Part of a small language model's weights: biases, local attention windows.
Each number is 200 + 20 x the weight over its row's rms, rounded and kept within 0 to 999. Layers, rows and columns count from 0. The size before them is the row's rms in percent of the matrix's.

# layer 5 attention key, 128x192, rms 0.0639, rows 0-36, columns 0-191
094,217,216,163,212,182,215,168,202,203,182,175,192,220,201,186,178,199,194,193,209,186,205,246,205,194,213,172,187,190,196,199,174,201,217,239,192,211,216,171,191,190,218,240,215,165,193,182,192,198,178,191,212,173,193,221,238,194,237,224,201,194,196,225,193,215,185,170,201,218,183,197,198,177,177,208,204,164,210,222,232,200,213,177,231,196,194,192,226,181,225,215,196,236,185,186,190,185,223,167,233,183,222,194,241,226,244,213,188,182,196,221,188,196,183,217,229,197,203,200,210,174,236,231,172,226,214,184,229,210,177,199,200,213,170,194,205,212,237,219,207,180,175,196,242,185,202,200,229,192,210,190,183,204,158,233,209,188,214,202,183,224,216,176,184,211,186,202,240,207,244,217,152,206,180,189,183,187,188,175,226,180,208,179,203,213,221,173,210,204,206,201,175
090,166,208,163,198,192,217,192,227,203,199,176,232,218,189,209,217,207,188,208,211,180,198,226,188,199,211,179,184,212,177,202,215,204,220,203,170,211,202,201,193,238,224,255,200,178,217,179,199,235,206,181,213,177,244,154,221,166,206,177,196,220,198,228,172,215,197,211,219,207,181,196,177,205,198,174,202,166,180,205,244,190,219,171,213,198,211,189,207,161,212,190,212,226,201,253,193,202,200,179,190,186,191,217,210,174,217,204,179,201,204,174,209,193,198,190,225,180,202,188,226,210,204,241,174,202,244,194,167,178,180,200,159,218,189,225,190,244,180,201,201,176,183,235,232,239,200,190,200,203,194,166,200,161,224,209,201,184,200,227,190,217,240,187,202,213,193,189,214,196,197,212,218,208,191,204,203,168,194,177,236,179,192,225,216,188,211,203,171,206,200,232,196
099,189,185,217,186,168,172,254,200,181,176,176,210,194,200,214,182,185,204,219,197,201,221,210,206,224,179,195,198,232,226,198,213,201,193,210,198,183,210,205,207,169,202,173,213,220,178,196,220,194,191,260,186,219,197,195,187,207,213,208,218,209,193,195,198,176,217,192,220,198,189,186,215,209,188,199,215,212,159,179,207,179,177,169,144,205,214,211,174,218,210,191,202,188,210,180,199,199,170,218,186,178,225,196,171,173,216,204,234,231,196,195,205,205,209,163,197,222,173,181,181,213,201,174,240,215,182,203,207,192,188,188,216,160,205,174,192,168,154,161,176,194,204,216,171,200,213,220,206,219,178,232,212,209,191,199,194,222,203,176,220,198,173,218,189,187,191,193,160,185,197,227,183,216,143,201,208,222,212,243,157,220,214,178,210,165,188,171,196,231,216,198,177
087,211,238,197,205,182,203,180,205,202,215,224,164,187,193,180,197,210,202,168,206,190,208,182,176,187,220,198,182,197,161,194,172,219,170,193,195,211,185,206,193,177,200,193,226,198,244,223,217,180,224,181,192,204,184,236,209,212,178,216,186,209,163,188,226,217,183,181,179,186,191,214,206,177,172,220,179,195,220,228,232,218,182,224,221,197,169,177,220,217,210,222,193,205,179,172,215,168,213,184,246,214,186,192,197,195,211,190,177,159,224,229,209,200,192,205,196,225,208,187,222,166,202,188,167,202,176,170,185,214,214,208,231,210,201,179,204,185,221,233,227,207,206,162,198,184,170,203,188,190,186,202,164,220,130,198,189,206,230,178,211,197,199,170,219,237,218,175,215,196,183,188,178,187,188,174,174,186,216,227,216,193,232,199,192,228,221,206,196,163,183,178,210
138,206,201,212,225,211,213,224,189,179,161,166,211,203,204,210,165,213,203,227,174,184,179,178,222,196,188,192,203,215,220,172,201,198,212,206,176,195,235,188,194,216,221,209,204,196,206,178,174,209,162,198,193,214,257,200,218,173,194,219,161,195,240,207,184,188,179,205,183,201,203,212,192,180,210,204,213,185,181,217,206,190,174,161,183,170,189,191,182,191,212,179,196,198,216,170,202,197,215,193,178,178,224,179,189,195,224,188,211,214,178,213,176,184,202,188,231,207,165,188,194,187,199,234,267,202,204,193,197,167,176,207,174,179,206,201,201,243,208,190,178,203,165,175,194,215,193,188,207,217,205,230,224,178,197,220,178,190,168,190,187,223,218,229,186,191,198,165,221,175,227,224,193,183,181,243,246,237,169,202,161,197,208,207,200,163,198,194,232,185,204,217,191
077,201,202,174,209,181,228,147,209,198,223,227,174,205,188,161,199,174,191,185,192,186,181,183,154,174,229,216,187,180,180,210,183,231,199,186,207,220,195,189,218,214,223,191,196,202,212,237,201,185,218,174,203,221,188,221,205,219,179,209,199,193,186,202,205,216,189,214,208,187,218,208,196,157,180,204,179,221,236,191,189,210,188,235,222,177,147,188,208,221,192,217,214,196,206,194,190,188,202,188,235,223,173,224,205,215,201,206,170,193,208,219,209,240,206,223,182,224,212,204,208,192,225,200,150,198,179,197,175,212,224,175,227,194,212,189,185,214,244,235,229,176,243,191,209,193,158,224,162,219,218,189,179,217,168,184,200,179,203,193,223,239,217,193,213,204,193,215,212,194,203,164,215,179,203,225,179,189,215,168,239,188,175,197,179,224,180,216,189,205,184,206,197
062,214,222,176,191,206,209,196,206,212,226,240,179,211,205,193,213,193,199,187,196,229,211,224,197,194,222,226,164,193,150,224,175,194,175,188,240,178,169,222,221,180,164,171,205,226,217,213,220,174,227,219,207,198,156,217,192,219,193,200,207,200,172,191,221,194,191,207,226,182,214,215,220,231,177,221,211,235,196,195,213,231,200,228,198,213,194,192,200,211,181,223,216,194,178,188,184,196,208,196,202,215,205,197,197,215,207,199,201,176,207,216,200,235,210,207,192,235,203,189,219,174,198,186,175,200,193,177,222,222,208,201,254,201,171,172,183,141,204,232,223,208,234,176,189,179,187,227,176,174,166,199,189,222,161,189,186,210,232,204,231,177,183,188,207,226,201,205,162,188,165,190,201,225,189,176,160,185,175,208,180,201,199,182,184,225,215,182,213,206,197,174,190
134,212,207,225,225,218,195,197,214,190,151,183,187,194,229,203,172,214,215,210,178,173,184,149,231,193,171,196,200,204,224,152,180,194,195,185,196,189,205,194,181,227,190,190,196,187,192,198,188,184,163,209,181,206,241,215,207,190,199,231,180,197,228,202,201,186,178,192,173,195,209,204,221,212,204,221,216,206,194,224,207,200,168,154,165,187,194,184,191,185,190,196,182,188,204,155,178,199,225,195,194,187,210,169,189,180,222,187,209,205,172,223,180,207,197,196,212,234,173,201,207,168,196,222,269,200,207,220,203,177,172,196,184,192,217,188,203,241,205,209,197,210,148,175,169,211,179,199,210,219,196,232,214,209,182,215,175,203,183,193,198,224,233,213,179,181,204,176,198,175,216,213,199,189,194,246,215,238,146,211,177,195,199,194,198,159,219,197,224,191,200,206,199
086,217,183,223,188,194,203,165,161,189,190,224,193,182,189,189,222,218,186,217,185,199,211,205,180,202,185,231,158,199,188,184,219,189,188,226,205,185,177,176,187,199,183,188,217,200,179,194,187,217,202,201,218,208,172,185,170,222,195,231,201,232,167,192,211,240,218,217,203,168,204,147,192,210,182,187,219,207,185,194,184,213,215,216,177,186,229,228,223,240,184,218,233,171,210,201,168,200,206,210,198,221,163,199,219,236,186,217,195,197,199,159,227,183,177,216,171,202,221,182,206,203,168,183,187,235,198,241,219,200,260,197,201,246,177,224,195,191,221,197,219,208,227,220,212,176,200,196,191,185,199,207,168,220,215,162,177,212,184,180,194,173,174,196,188,203,213,228,187,209,199,172,202,213,210,200,208,198,210,216,214,193,179,201,220,210,173,206,188,247,166,214,221
085,189,219,189,192,199,207,185,193,185,211,207,220,204,206,214,196,198,211,205,185,221,235,243,187,171,179,180,179,205,174,177,203,204,198,208,192,180,181,216,236,202,172,176,198,215,137,200,224,173,207,233,189,187,193,224,209,233,214,180,230,164,167,211,207,199,222,240,227,216,213,177,182,198,213,194,170,208,202,198,192,174,174,230,176,200,208,209,208,212,193,150,221,194,197,219,177,210,219,185,184,199,238,220,211,181,195,199,180,183,188,189,207,169,197,175,177,207,233,172,212,185,214,134,190,179,198,227,209,213,212,242,206,194,201,173,166,154,211,201,210,214,231,212,194,224,187,224,184,201,193,168,223,214,217,185,232,201,222,182,214,179,181,209,191,168,200,232,189,208,194,221,219,211,230,161,190,214,203,200,217,206,220,201,180,229,180,197,192,212,210,188,185
087,220,206,176,209,181,203,208,209,198,221,204,203,206,194,228,220,203,163,177,211,219,227,225,229,224,193,162,220,183,204,209,194,214,169,215,211,189,215,219,187,165,191,195,187,198,195,201,226,207,234,214,215,169,199,162,188,243,212,163,222,211,224,203,183,196,197,185,207,214,179,198,216,201,186,197,191,180,204,163,168,218,204,211,187,229,208,202,174,193,219,226,140,207,159,203,193,211,186,218,171,161,239,253,238,210,187,207,195,186,204,201,197,198,184,186,177,224,193,173,197,257,217,193,170,204,211,199,186,223,206,177,221,197,192,227,215,184,205,166,211,216,202,211,183,187,205,178,203,167,226,155,216,199,212,194,227,199,200,212,226,233,201,189,192,200,198,236,204,201,232,195,213,206,170,220,214,189,186,207,192,242,187,215,219,237,185,206,196,166,209,177,198
096,213,232,235,202,190,198,236,162,227,223,221,200,199,204,171,213,177,176,162,205,221,227,209,201,201,203,185,187,225,177,214,203,210,175,227,233,190,184,231,229,134,220,170,216,202,180,166,208,217,184,230,198,206,185,229,209,221,195,197,180,178,169,197,207,203,203,193,206,218,177,222,210,223,198,213,167,175,214,189,210,217,213,197,170,208,190,221,193,202,190,232,171,253,219,192,211,222,186,224,198,183,220,207,221,196,180,222,214,201,229,193,214,218,199,207,206,191,203,213,173,201,197,185,193,193,201,182,201,191,216,205,216,186,196,203,191,148,178,188,232,224,206,191,188,156,238,198,221,201,210,226,171,223,199,215,187,210,213,187,186,207,148,208,225,214,230,215,202,187,201,172,199,214,189,192,256,194,205,226,193,191,196,197,173,187,228,184,203,168,223,180,194
096,181,229,213,193,237,199,218,196,210,203,234,193,207,193,202,180,190,197,201,225,219,199,203,216,190,195,211,201,194,187,199,187,193,200,182,204,193,196,208,225,186,210,196,195,215,196,257,223,200,197,189,210,193,195,247,208,187,229,174,197,189,175,144,198,196,222,167,209,208,181,227,222,204,191,173,198,166,195,190,227,187,189,209,205,219,202,209,192,199,205,181,169,224,170,227,217,217,208,214,189,210,188,185,206,194,180,251,173,186,196,216,217,187,174,169,240,210,235,231,161,200,170,194,228,203,201,170,244,179,182,173,192,180,202,188,176,205,202,193,194,240,218,160,195,180,182,169,169,198,209,190,225,194,166,226,205,176,180,212,217,205,187,209,224,170,200,189,209,215,190,222,210,210,221,173,154,197,224,205,208,206,230,237,153,214,216,198,168,164,218,184,206
086,193,181,179,202,189,198,194,188,220,186,166,209,189,181,220,191,219,231,185,207,172,208,217,207,216,179,208,206,208,196,182,198,221,207,231,173,206,191,210,158,193,213,226,191,191,187,192,203,215,180,181,220,185,222,200,190,186,205,212,192,196,203,256,186,211,203,205,214,237,172,183,180,217,186,182,198,202,176,217,232,168,232,200,253,225,252,185,214,197,192,236,223,196,221,210,194,186,193,204,194,191,204,218,195,191,212,196,178,212,256,185,203,165,199,215,223,187,205,192,206,176,244,201,201,238,191,221,222,220,196,209,198,185,189,195,244,192,247,190,198,157,194,212,222,194,193,204,242,159,203,210,169,185,205,207,227,224,188,211,182,156,176,196,183,218,172,179,201,203,218,207,210,216,198,180,229,207,189,176,192,179,211,208,214,213,169,170,213,162,191,234,176
084,210,220,221,202,181,167,190,158,168,210,223,197,191,208,236,199,221,182,198,172,178,215,174,201,181,218,180,190,194,232,226,170,175,191,198,240,187,238,188,227,187,159,183,167,180,215,176,165,216,235,244,199,221,200,185,193,215,207,243,220,189,169,191,207,196,198,214,183,210,197,230,188,188,184,208,221,173,187,185,209,191,196,197,185,217,210,176,143,179,222,195,214,198,204,179,214,199,212,186,195,169,195,236,185,202,196,209,207,198,207,193,193,169,191,253,183,248,237,181,195,194,226,201,178,201,211,225,213,178,199,209,173,213,181,201,216,194,193,214,197,206,229,188,189,200,194,192,236,193,170,197,195,176,196,185,250,200,216,201,224,185,194,199,198,213,189,213,186,246,207,231,176,201,192,221,210,203,192,225,202,216,212,182,185,224,205,219,206,218,245,211,177
094,190,191,174,179,202,193,178,215,200,175,182,203,176,192,189,181,224,199,222,176,182,218,224,231,210,244,215,178,200,231,196,189,217,212,197,191,233,232,198,185,198,202,223,184,216,233,203,160,213,195,163,211,207,169,212,230,197,227,195,199,191,228,205,194,220,192,208,193,212,225,238,177,191,211,201,186,232,233,202,167,196,178,222,199,216,168,175,205,208,216,181,179,212,216,186,178,199,225,167,173,259,174,217,199,232,248,206,176,209,179,219,203,176,210,212,215,195,170,183,203,193,214,197,202,181,187,235,166,206,177,239,183,164,200,168,184,203,210,173,203,196,193,207,215,199,240,215,184,176,203,194,229,206,197,199,167,224,186,185,203,207,201,221,210,188,183,175,190,231,186,183,164,180,194,193,198,215,192,166,169,174,190,189,226,186,169,194,200,227,182,231,202
080,212,182,232,184,213,206,231,223,189,197,180,204,176,240,178,174,157,184,199,200,199,211,175,176,210,185,207,171,193,209,223,190,180,170,191,223,176,211,223,235,189,206,185,212,262,220,196,208,172,207,216,237,219,219,181,176,218,188,203,185,224,149,182,206,222,210,182,208,194,232,159,217,229,199,171,186,201,200,160,185,214,198,210,188,242,183,188,177,235,227,207,183,204,212,213,170,196,192,177,174,186,243,220,191,203,198,207,204,209,171,186,217,188,152,146,195,218,216,188,190,227,222,191,186,181,202,220,191,186,186,193,191,209,213,177,191,183,197,215,179,218,187,218,194,168,186,217,185,202,186,181,197,211,224,205,202,186,194,194,242,203,188,180,169,198,198,223,200,178,167,186,199,189,197,206,196,198,185,203,185,244,211,198,216,182,199,246,214,213,203,185,184
112,191,201,210,192,217,189,182,242,204,164,184,167,214,187,176,211,172,211,200,187,162,164,163,223,163,211,250,199,176,176,218,170,231,195,174,215,229,225,201,172,239,199,198,184,184,196,212,196,174,222,198,185,210,223,204,187,168,200,202,173,201,235,222,229,196,188,206,193,189,186,216,236,184,209,232,172,208,196,215,190,170,190,193,193,206,172,208,175,196,229,201,176,223,174,173,235,197,216,221,187,215,176,218,214,203,215,222,222,179,187,243,179,206,212,203,218,204,186,197,187,174,177,203,210,157,202,229,165,190,179,220,184,195,228,165,189,203,174,174,197,186,163,201,173,209,189,211,210,195,213,216,199,189,203,187,190,202,192,184,210,202,223,167,205,202,191,197,227,187,195,187,202,175,171,228,185,220,169,188,186,162,194,168,228,178,224,195,220,211,188,197,186
085,214,214,238,201,186,221,132,184,206,209,226,189,224,207,220,217,233,202,217,166,194,168,240,205,192,198,192,203,206,167,212,194,190,208,179,195,188,243,223,197,152,198,202,206,212,187,204,172,215,200,228,213,187,176,201,197,195,166,243,231,196,201,213,187,227,185,218,202,216,178,192,242,198,208,212,198,193,196,193,208,191,206,184,202,214,213,223,202,197,196,184,216,223,217,173,195,225,202,215,198,177,192,194,180,170,214,186,201,184,204,206,186,194,212,260,204,215,205,182,218,181,137,171,191,224,220,184,179,183,232,231,190,220,221,212,197,169,206,179,184,185,219,188,209,234,209,232,179,213,208,165,199,221,192,245,174,170,186,167,211,204,175,186,194,213,202,177,224,215,206,205,218,227,209,227,207,173,201,175,193,178,203,200,205,194,232,175,221,215,178,206,195
094,196,234,204,206,177,183,237,186,208,235,208,217,165,192,214,214,191,186,219,200,234,238,202,214,179,153,192,193,199,193,192,190,193,207,203,190,188,229,197,207,190,209,235,242,173,195,196,226,218,185,185,202,193,188,194,196,202,221,185,224,217,179,169,203,174,185,192,187,203,205,206,171,237,216,184,187,205,181,240,204,175,194,229,201,223,201,209,206,221,208,195,189,180,218,204,206,203,216,193,184,194,216,188,185,180,178,212,219,181,240,213,217,221,174,185,213,169,205,179,181,176,211,186,204,199,168,225,209,211,170,185,184,182,202,213,171,202,231,200,214,190,223,218,184,166,194,204,210,166,186,209,208,196,195,179,203,185,206,190,197,209,158,211,188,173,189,194,205,228,186,243,200,215,161,189,163,221,202,202,223,220,265,210,210,227,168,229,165,161,260,221,198
092,186,204,193,187,245,226,207,214,202,201,185,210,184,169,185,208,216,214,183,226,216,206,220,156,176,238,242,184,186,220,231,225,217,202,200,204,224,191,209,170,187,222,199,170,213,199,256,197,193,251,208,177,195,214,208,174,189,194,172,183,195,216,200,219,147,223,209,220,220,215,192,183,191,185,178,186,216,196,180,212,213,224,206,190,220,213,208,203,210,191,192,188,189,200,215,194,186,181,194,182,209,202,176,192,218,226,213,170,219,214,196,220,211,214,173,183,206,217,234,226,189,215,203,220,213,207,206,186,206,213,205,206,216,225,173,188,203,174,222,203,229,192,218,244,225,210,226,190,167,211,184,233,204,233,209,186,167,212,175,194,174,239,198,223,207,242,213,220,224,182,209,145,167,198,193,192,214,230,159,222,171,201,218,180,178,189,209,204,186,184,208,211
090,212,211,205,194,217,189,166,220,229,215,202,184,157,203,216,183,214,232,190,214,187,203,211,210,181,187,211,201,227,179,201,191,194,179,179,224,209,175,221,185,174,207,169,214,221,208,214,201,198,232,190,219,219,183,207,241,213,181,205,197,217,175,170,206,211,224,163,213,208,202,169,223,197,178,183,176,243,210,196,200,177,195,221,211,207,229,215,206,245,194,201,213,218,182,205,188,184,192,206,168,252,182,177,168,206,222,193,177,179,195,235,215,207,208,179,205,236,187,180,223,189,156,194,220,215,187,229,203,159,198,206,261,212,207,180,203,196,225,207,211,200,237,150,179,172,206,189,172,197,216,183,200,226,189,218,187,216,231,185,211,232,178,218,207,189,182,198,182,187,203,184,210,216,218,175,160,217,185,199,215,223,232,226,213,175,189,182,209,197,178,203,198
099,224,198,229,188,146,176,208,217,201,187,205,186,200,213,212,172,228,212,172,172,198,176,155,210,163,193,187,211,195,183,212,207,192,197,168,187,185,204,209,195,195,182,186,220,198,235,224,178,212,202,189,175,205,188,180,259,171,187,206,168,181,240,176,180,200,160,232,179,179,223,209,197,196,213,221,209,222,222,228,178,157,147,178,200,192,165,186,216,214,191,205,198,223,197,174,193,200,179,219,206,220,188,208,180,204,201,179,205,181,208,204,219,229,201,203,215,232,190,200,215,190,165,185,177,209,185,211,156,188,198,224,218,185,198,194,201,201,177,214,197,190,213,159,170,215,199,215,194,211,191,192,167,213,197,165,215,214,236,180,236,198,188,201,207,206,201,204,208,188,196,221,237,211,171,247,196,209,174,239,200,217,208,188,209,188,238,217,183,199,209,208,209
083,194,223,174,190,192,201,195,199,200,220,185,202,199,199,186,181,197,205,165,206,161,144,247,173,180,198,213,200,190,207,178,187,197,183,204,199,185,209,212,205,226,188,203,201,149,196,194,199,201,208,199,195,202,182,222,204,204,212,194,172,212,185,239,186,228,190,188,159,215,196,209,194,207,218,173,205,188,160,186,216,191,172,211,145,194,223,199,216,210,220,218,196,180,252,218,199,189,197,192,228,210,195,218,171,175,234,190,224,182,214,184,194,214,187,211,219,187,205,198,176,207,223,215,211,183,189,197,216,212,192,249,190,234,171,160,172,207,209,217,208,202,182,240,193,231,205,202,207,181,190,215,198,203,226,227,209,194,183,195,233,177,200,189,187,211,219,157,219,204,150,163,212,204,206,215,213,249,178,141,197,182,174,188,211,188,186,205,207,230,191,205,190
083,192,212,229,205,210,168,209,206,169,249,205,197,198,161,195,207,222,191,208,189,218,244,169,226,220,193,200,215,210,150,211,175,202,221,210,195,190,188,218,155,199,198,196,199,193,196,199,211,224,201,151,192,192,178,182,250,220,207,163,212,179,209,218,180,197,207,226,180,196,181,181,209,212,202,162,176,219,192,215,168,153,204,225,208,171,203,181,205,202,181,200,227,208,197,198,208,228,219,189,205,202,183,189,195,229,183,205,189,174,231,193,228,206,217,195,201,199,216,201,223,195,184,193,194,199,200,229,211,206,157,190,231,204,212,192,186,197,213,195,244,173,240,183,138,207,197,213,198,177,206,177,172,212,209,179,187,221,234,200,181,193,156,188,222,211,205,231,181,197,185,197,223,195,215,222,223,182,196,229,216,214,236,214,207,191,203,202,187,175,207,207,240
092,200,185,178,228,202,220,151,195,210,204,197,170,178,196,156,187,217,211,162,191,212,165,189,217,180,214,206,192,185,215,199,198,203,202,184,174,208,190,189,205,198,212,189,204,184,217,204,170,229,180,212,175,220,206,210,250,217,212,222,169,197,186,203,191,214,190,177,167,217,217,215,213,190,200,173,224,197,215,226,183,229,186,204,208,180,174,203,150,180,206,222,181,218,214,187,183,190,208,171,200,215,201,204,175,211,206,226,192,152,185,201,189,210,198,222,199,227,203,202,196,161,169,223,216,193,182,205,231,156,200,215,188,228,209,174,190,190,200,188,227,230,184,204,232,203,225,191,185,175,230,185,195,206,182,191,174,193,220,193,159,208,192,185,236,195,186,218,231,220,205,241,180,180,207,224,229,212,174,215,189,165,225,188,161,187,237,223,209,182,170,226,179
079,220,209,209,176,182,208,212,188,233,213,205,202,190,194,168,204,209,198,226,212,209,179,204,202,191,199,166,210,186,195,202,171,184,185,197,159,211,182,194,170,185,208,203,205,191,166,189,201,221,204,159,174,214,180,176,191,191,213,246,214,195,159,158,204,234,170,186,191,218,197,176,217,207,215,172,244,232,174,235,189,177,154,195,224,167,176,189,213,183,222,181,175,215,223,200,169,201,220,192,232,255,197,181,207,225,207,212,247,192,200,190,207,257,166,180,209,196,230,196,179,212,215,208,209,208,209,207,225,191,188,186,187,218,177,224,180,188,180,233,212,211,214,179,189,218,196,199,203,203,183,223,217,220,206,174,204,184,183,184,217,209,166,183,201,192,209,222,228,211,183,215,206,224,214,216,204,191,184,187,192,209,207,210,194,235,213,233,174,167,198,210,178
105,181,214,207,215,219,260,202,215,189,204,228,197,221,159,182,232,200,209,228,219,201,194,181,196,239,203,219,220,184,204,192,195,182,200,190,185,207,183,185,213,185,216,219,186,167,171,233,203,211,196,190,166,193,218,225,187,210,211,217,205,194,212,186,204,186,205,188,205,192,181,209,213,204,192,168,207,212,214,192,187,205,197,202,211,154,182,198,205,191,225,144,197,201,238,208,219,177,205,200,213,194,161,166,217,194,181,192,191,226,185,193,199,185,202,214,183,208,196,231,169,186,188,219,223,175,179,162,198,200,238,191,165,232,216,259,197,198,205,207,206,213,208,196,251,210,199,196,146,217,235,192,235,223,194,193,186,198,218,199,233,203,229,209,199,176,187,165,197,204,187,199,178,191,232,190,197,189,230,193,211,170,144,198,179,184,183,210,187,197,191,200,237
087,216,178,182,154,221,206,181,194,204,214,211,186,197,230,194,187,210,210,224,230,191,212,252,191,205,176,173,220,216,198,183,207,149,193,215,220,189,181,206,210,182,188,200,199,215,205,182,193,214,170,212,232,202,195,197,218,225,180,174,221,217,193,198,175,227,230,211,223,219,185,193,203,243,208,180,207,205,199,191,201,216,233,179,218,228,191,201,213,197,176,172,237,204,188,236,167,209,214,194,225,214,191,198,177,188,207,202,172,195,176,175,204,198,210,248,223,210,181,190,202,199,198,177,195,239,218,172,229,179,181,195,212,188,158,222,228,211,248,195,205,186,214,221,203,209,187,190,158,219,191,164,181,236,202,207,232,196,191,190,163,200,192,209,179,214,188,199,198,164,248,219,211,210,208,160,183,159,220,200,198,214,199,211,196,221,221,196,208,226,197,232,202
091,213,196,214,198,208,201,163,220,214,175,213,155,173,212,184,192,205,221,182,179,185,159,163,182,184,193,186,201,172,200,209,208,200,209,151,211,190,196,182,192,217,202,178,187,211,203,206,178,188,193,196,206,226,201,178,180,165,206,217,180,229,169,196,217,232,202,205,187,202,209,220,217,176,193,212,214,199,154,211,195,230,159,186,211,211,164,210,197,217,181,212,196,203,186,208,187,240,205,216,204,211,205,193,185,212,192,178,222,203,189,231,173,211,203,192,197,225,192,237,206,158,156,242,222,222,191,200,176,151,202,199,232,194,215,198,216,204,209,244,189,220,167,173,187,220,228,175,198,176,185,207,193,200,181,179,175,207,185,184,184,229,213,179,210,198,211,174,202,168,231,191,239,176,167,243,175,213,183,214,188,184,201,203,175,168,220,207,218,203,173,195,191
086,200,189,216,203,183,171,211,176,217,131,182,185,153,184,147,177,211,224,183,168,197,200,181,188,194,195,193,179,219,216,221,209,224,224,196,168,169,206,238,180,211,208,191,201,220,222,188,213,180,181,196,196,229,191,231,218,171,204,224,201,203,208,221,182,179,191,220,183,204,240,173,202,179,187,200,213,207,219,224,204,241,174,191,190,184,169,210,191,201,162,190,184,204,201,174,185,171,212,225,203,208,194,213,197,197,236,219,177,207,177,236,224,217,211,213,208,184,173,175,202,216,199,217,191,192,202,215,175,214,203,199,206,155,186,176,207,196,186,210,189,222,188,203,222,194,245,185,207,220,186,237,205,203,230,210,205,207,212,202,177,222,175,205,186,217,203,201,232,219,221,175,147,183,196,202,195,222,195,181,152,217,220,212,175,188,213,194,232,193,191,225,186
093,225,215,249,190,187,204,184,197,216,186,212,207,157,198,181,191,230,220,185,191,230,197,187,179,174,198,191,203,210,188,214,215,163,206,190,235,203,160,234,234,178,179,154,190,237,195,215,191,187,206,196,206,217,172,227,188,203,211,219,201,231,158,184,222,206,186,186,225,192,222,189,199,211,218,223,217,181,205,187,204,208,184,212,194,202,174,167,221,228,184,200,184,202,201,216,215,219,187,204,187,219,177,175,164,208,202,236,182,174,192,204,223,220,217,203,209,224,204,206,201,198,191,176,213,205,205,210,206,174,222,199,234,200,214,207,162,169,211,248,175,236,249,154,206,193,169,204,147,198,186,204,209,201,211,184,230,189,182,168,208,198,229,189,224,201,206,219,211,181,212,186,195,209,225,178,186,208,211,190,189,207,197,237,165,216,197,181,217,196,192,192,239
077,186,191,180,251,195,214,163,198,167,212,156,172,188,169,178,175,190,184,200,180,187,217,215,179,198,210,208,162,185,217,202,182,196,210,182,214,214,218,219,203,233,191,183,211,181,237,196,205,202,204,180,216,191,187,216,187,187,182,228,224,202,202,224,198,197,203,195,214,174,168,164,186,208,148,204,203,217,239,212,194,185,209,200,219,227,193,239,174,186,161,192,186,225,203,194,183,199,214,228,197,205,221,224,185,163,194,263,188,214,185,196,241,162,200,209,190,209,160,160,213,206,218,213,207,210,202,232,188,212,194,188,192,170,191,192,180,203,224,223,222,191,178,177,195,217,188,214,203,230,202,210,166,180,186,176,192,206,216,173,195,201,239,183,213,215,182,182,229,176,186,175,230,192,175,190,223,215,188,210,194,164,205,193,227,194,219,188,205,222,221,189,205
092,180,182,207,146,211,216,217,229,198,200,209,228,214,192,205,199,171,165,221,192,201,196,193,174,173,224,183,220,195,175,197,179,230,224,189,203,230,216,186,224,182,219,183,181,222,193,210,133,200,219,155,205,205,199,196,228,212,191,179,200,178,254,225,201,228,188,211,179,222,216,201,155,186,220,219,179,186,164,182,204,213,164,201,216,185,184,200,198,204,229,202,219,178,208,208,187,197,228,216,200,162,181,221,237,184,182,204,210,178,191,199,220,217,196,191,214,186,215,202,223,222,186,209,185,195,231,208,196,198,206,247,179,228,185,163,187,225,219,182,172,186,189,215,199,173,225,225,211,183,210,175,219,204,236,212,194,185,167,218,183,162,168,203,223,183,188,176,192,213,190,169,213,203,209,219,203,165,228,194,224,190,187,199,205,191,223,208,202,199,198,193,215
068,195,226,215,184,162,219,216,222,225,204,226,218,206,205,199,233,211,191,221,224,198,196,174,197,193,199,223,204,196,187,229,201,182,198,202,212,202,169,175,188,217,194,227,199,192,216,194,203,195,176,165,191,176,205,219,178,223,206,168,190,200,209,186,207,215,220,187,211,179,204,212,233,220,194,200,197,211,162,224,209,175,192,176,162,201,193,165,216,186,229,215,187,219,193,205,244,221,254,219,229,236,207,188,233,206,197,224,238,188,223,202,181,217,190,218,212,204,184,241,218,169,221,226,203,211,185,161,174,208,182,233,203,219,193,196,216,200,163,203,228,181,142,196,195,258,178,193,218,187,175,173,195,204,179,195,202,227,196,214,192,235,188,219,232,183,219,205,208,198,181,215,221,188,209,188,202,187,171,212,184,212,211,211,193,244,217,159,197,189,203,192,185
061,184,214,174,180,187,178,223,234,229,234,190,192,196,221,224,188,199,235,259,213,208,196,199,207,212,203,201,185,213,179,201,232,170,231,187,226,199,204,201,192,203,192,201,213,213,202,203,203,221,197,171,169,206,213,224,190,210,229,206,202,195,195,156,229,205,203,159,202,205,198,212,199,194,248,174,211,187,180,194,206,206,205,203,183,204,223,153,223,217,232,196,201,177,234,199,165,177,197,174,196,212,220,197,193,241,229,194,222,170,219,156,226,226,200,209,223,208,203,239,198,218,233,192,209,236,165,188,199,195,198,189,193,185,202,177,245,163,165,202,202,193,144,191,170,222,198,200,199,192,206,191,225,211,195,211,207,203,220,214,166,197,192,220,195,189,182,199,168,197,165,218,226,208,218,188,231,202,222,170,187,229,193,199,181,210,178,183,200,208,177,201,212
077,213,198,176,182,193,187,230,227,221,180,190,195,206,199,193,176,212,184,237,241,222,183,182,201,186,204,174,168,210,199,193,251,192,236,182,212,204,186,200,208,184,206,189,193,193,214,224,206,216,181,242,180,203,223,196,219,197,240,143,217,185,220,161,193,209,239,193,203,199,172,227,185,177,201,181,193,174,147,208,216,164,183,189,203,198,235,185,193,202,224,176,215,226,202,206,197,214,225,211,179,227,233,178,219,194,206,182,195,186,219,185,202,175,203,202,206,166,185,192,190,190,221,191,198,178,207,212,208,185,161,210,164,192,191,182,204,220,186,183,217,219,163,180,199,211,208,211,180,181,207,170,223,170,223,220,205,192,231,245,168,201,186,225,204,175,188,221,199,200,205,216,206,183,198,199,228,176,215,160,178,208,213,212,251,188,181,177,189,185,195,201,210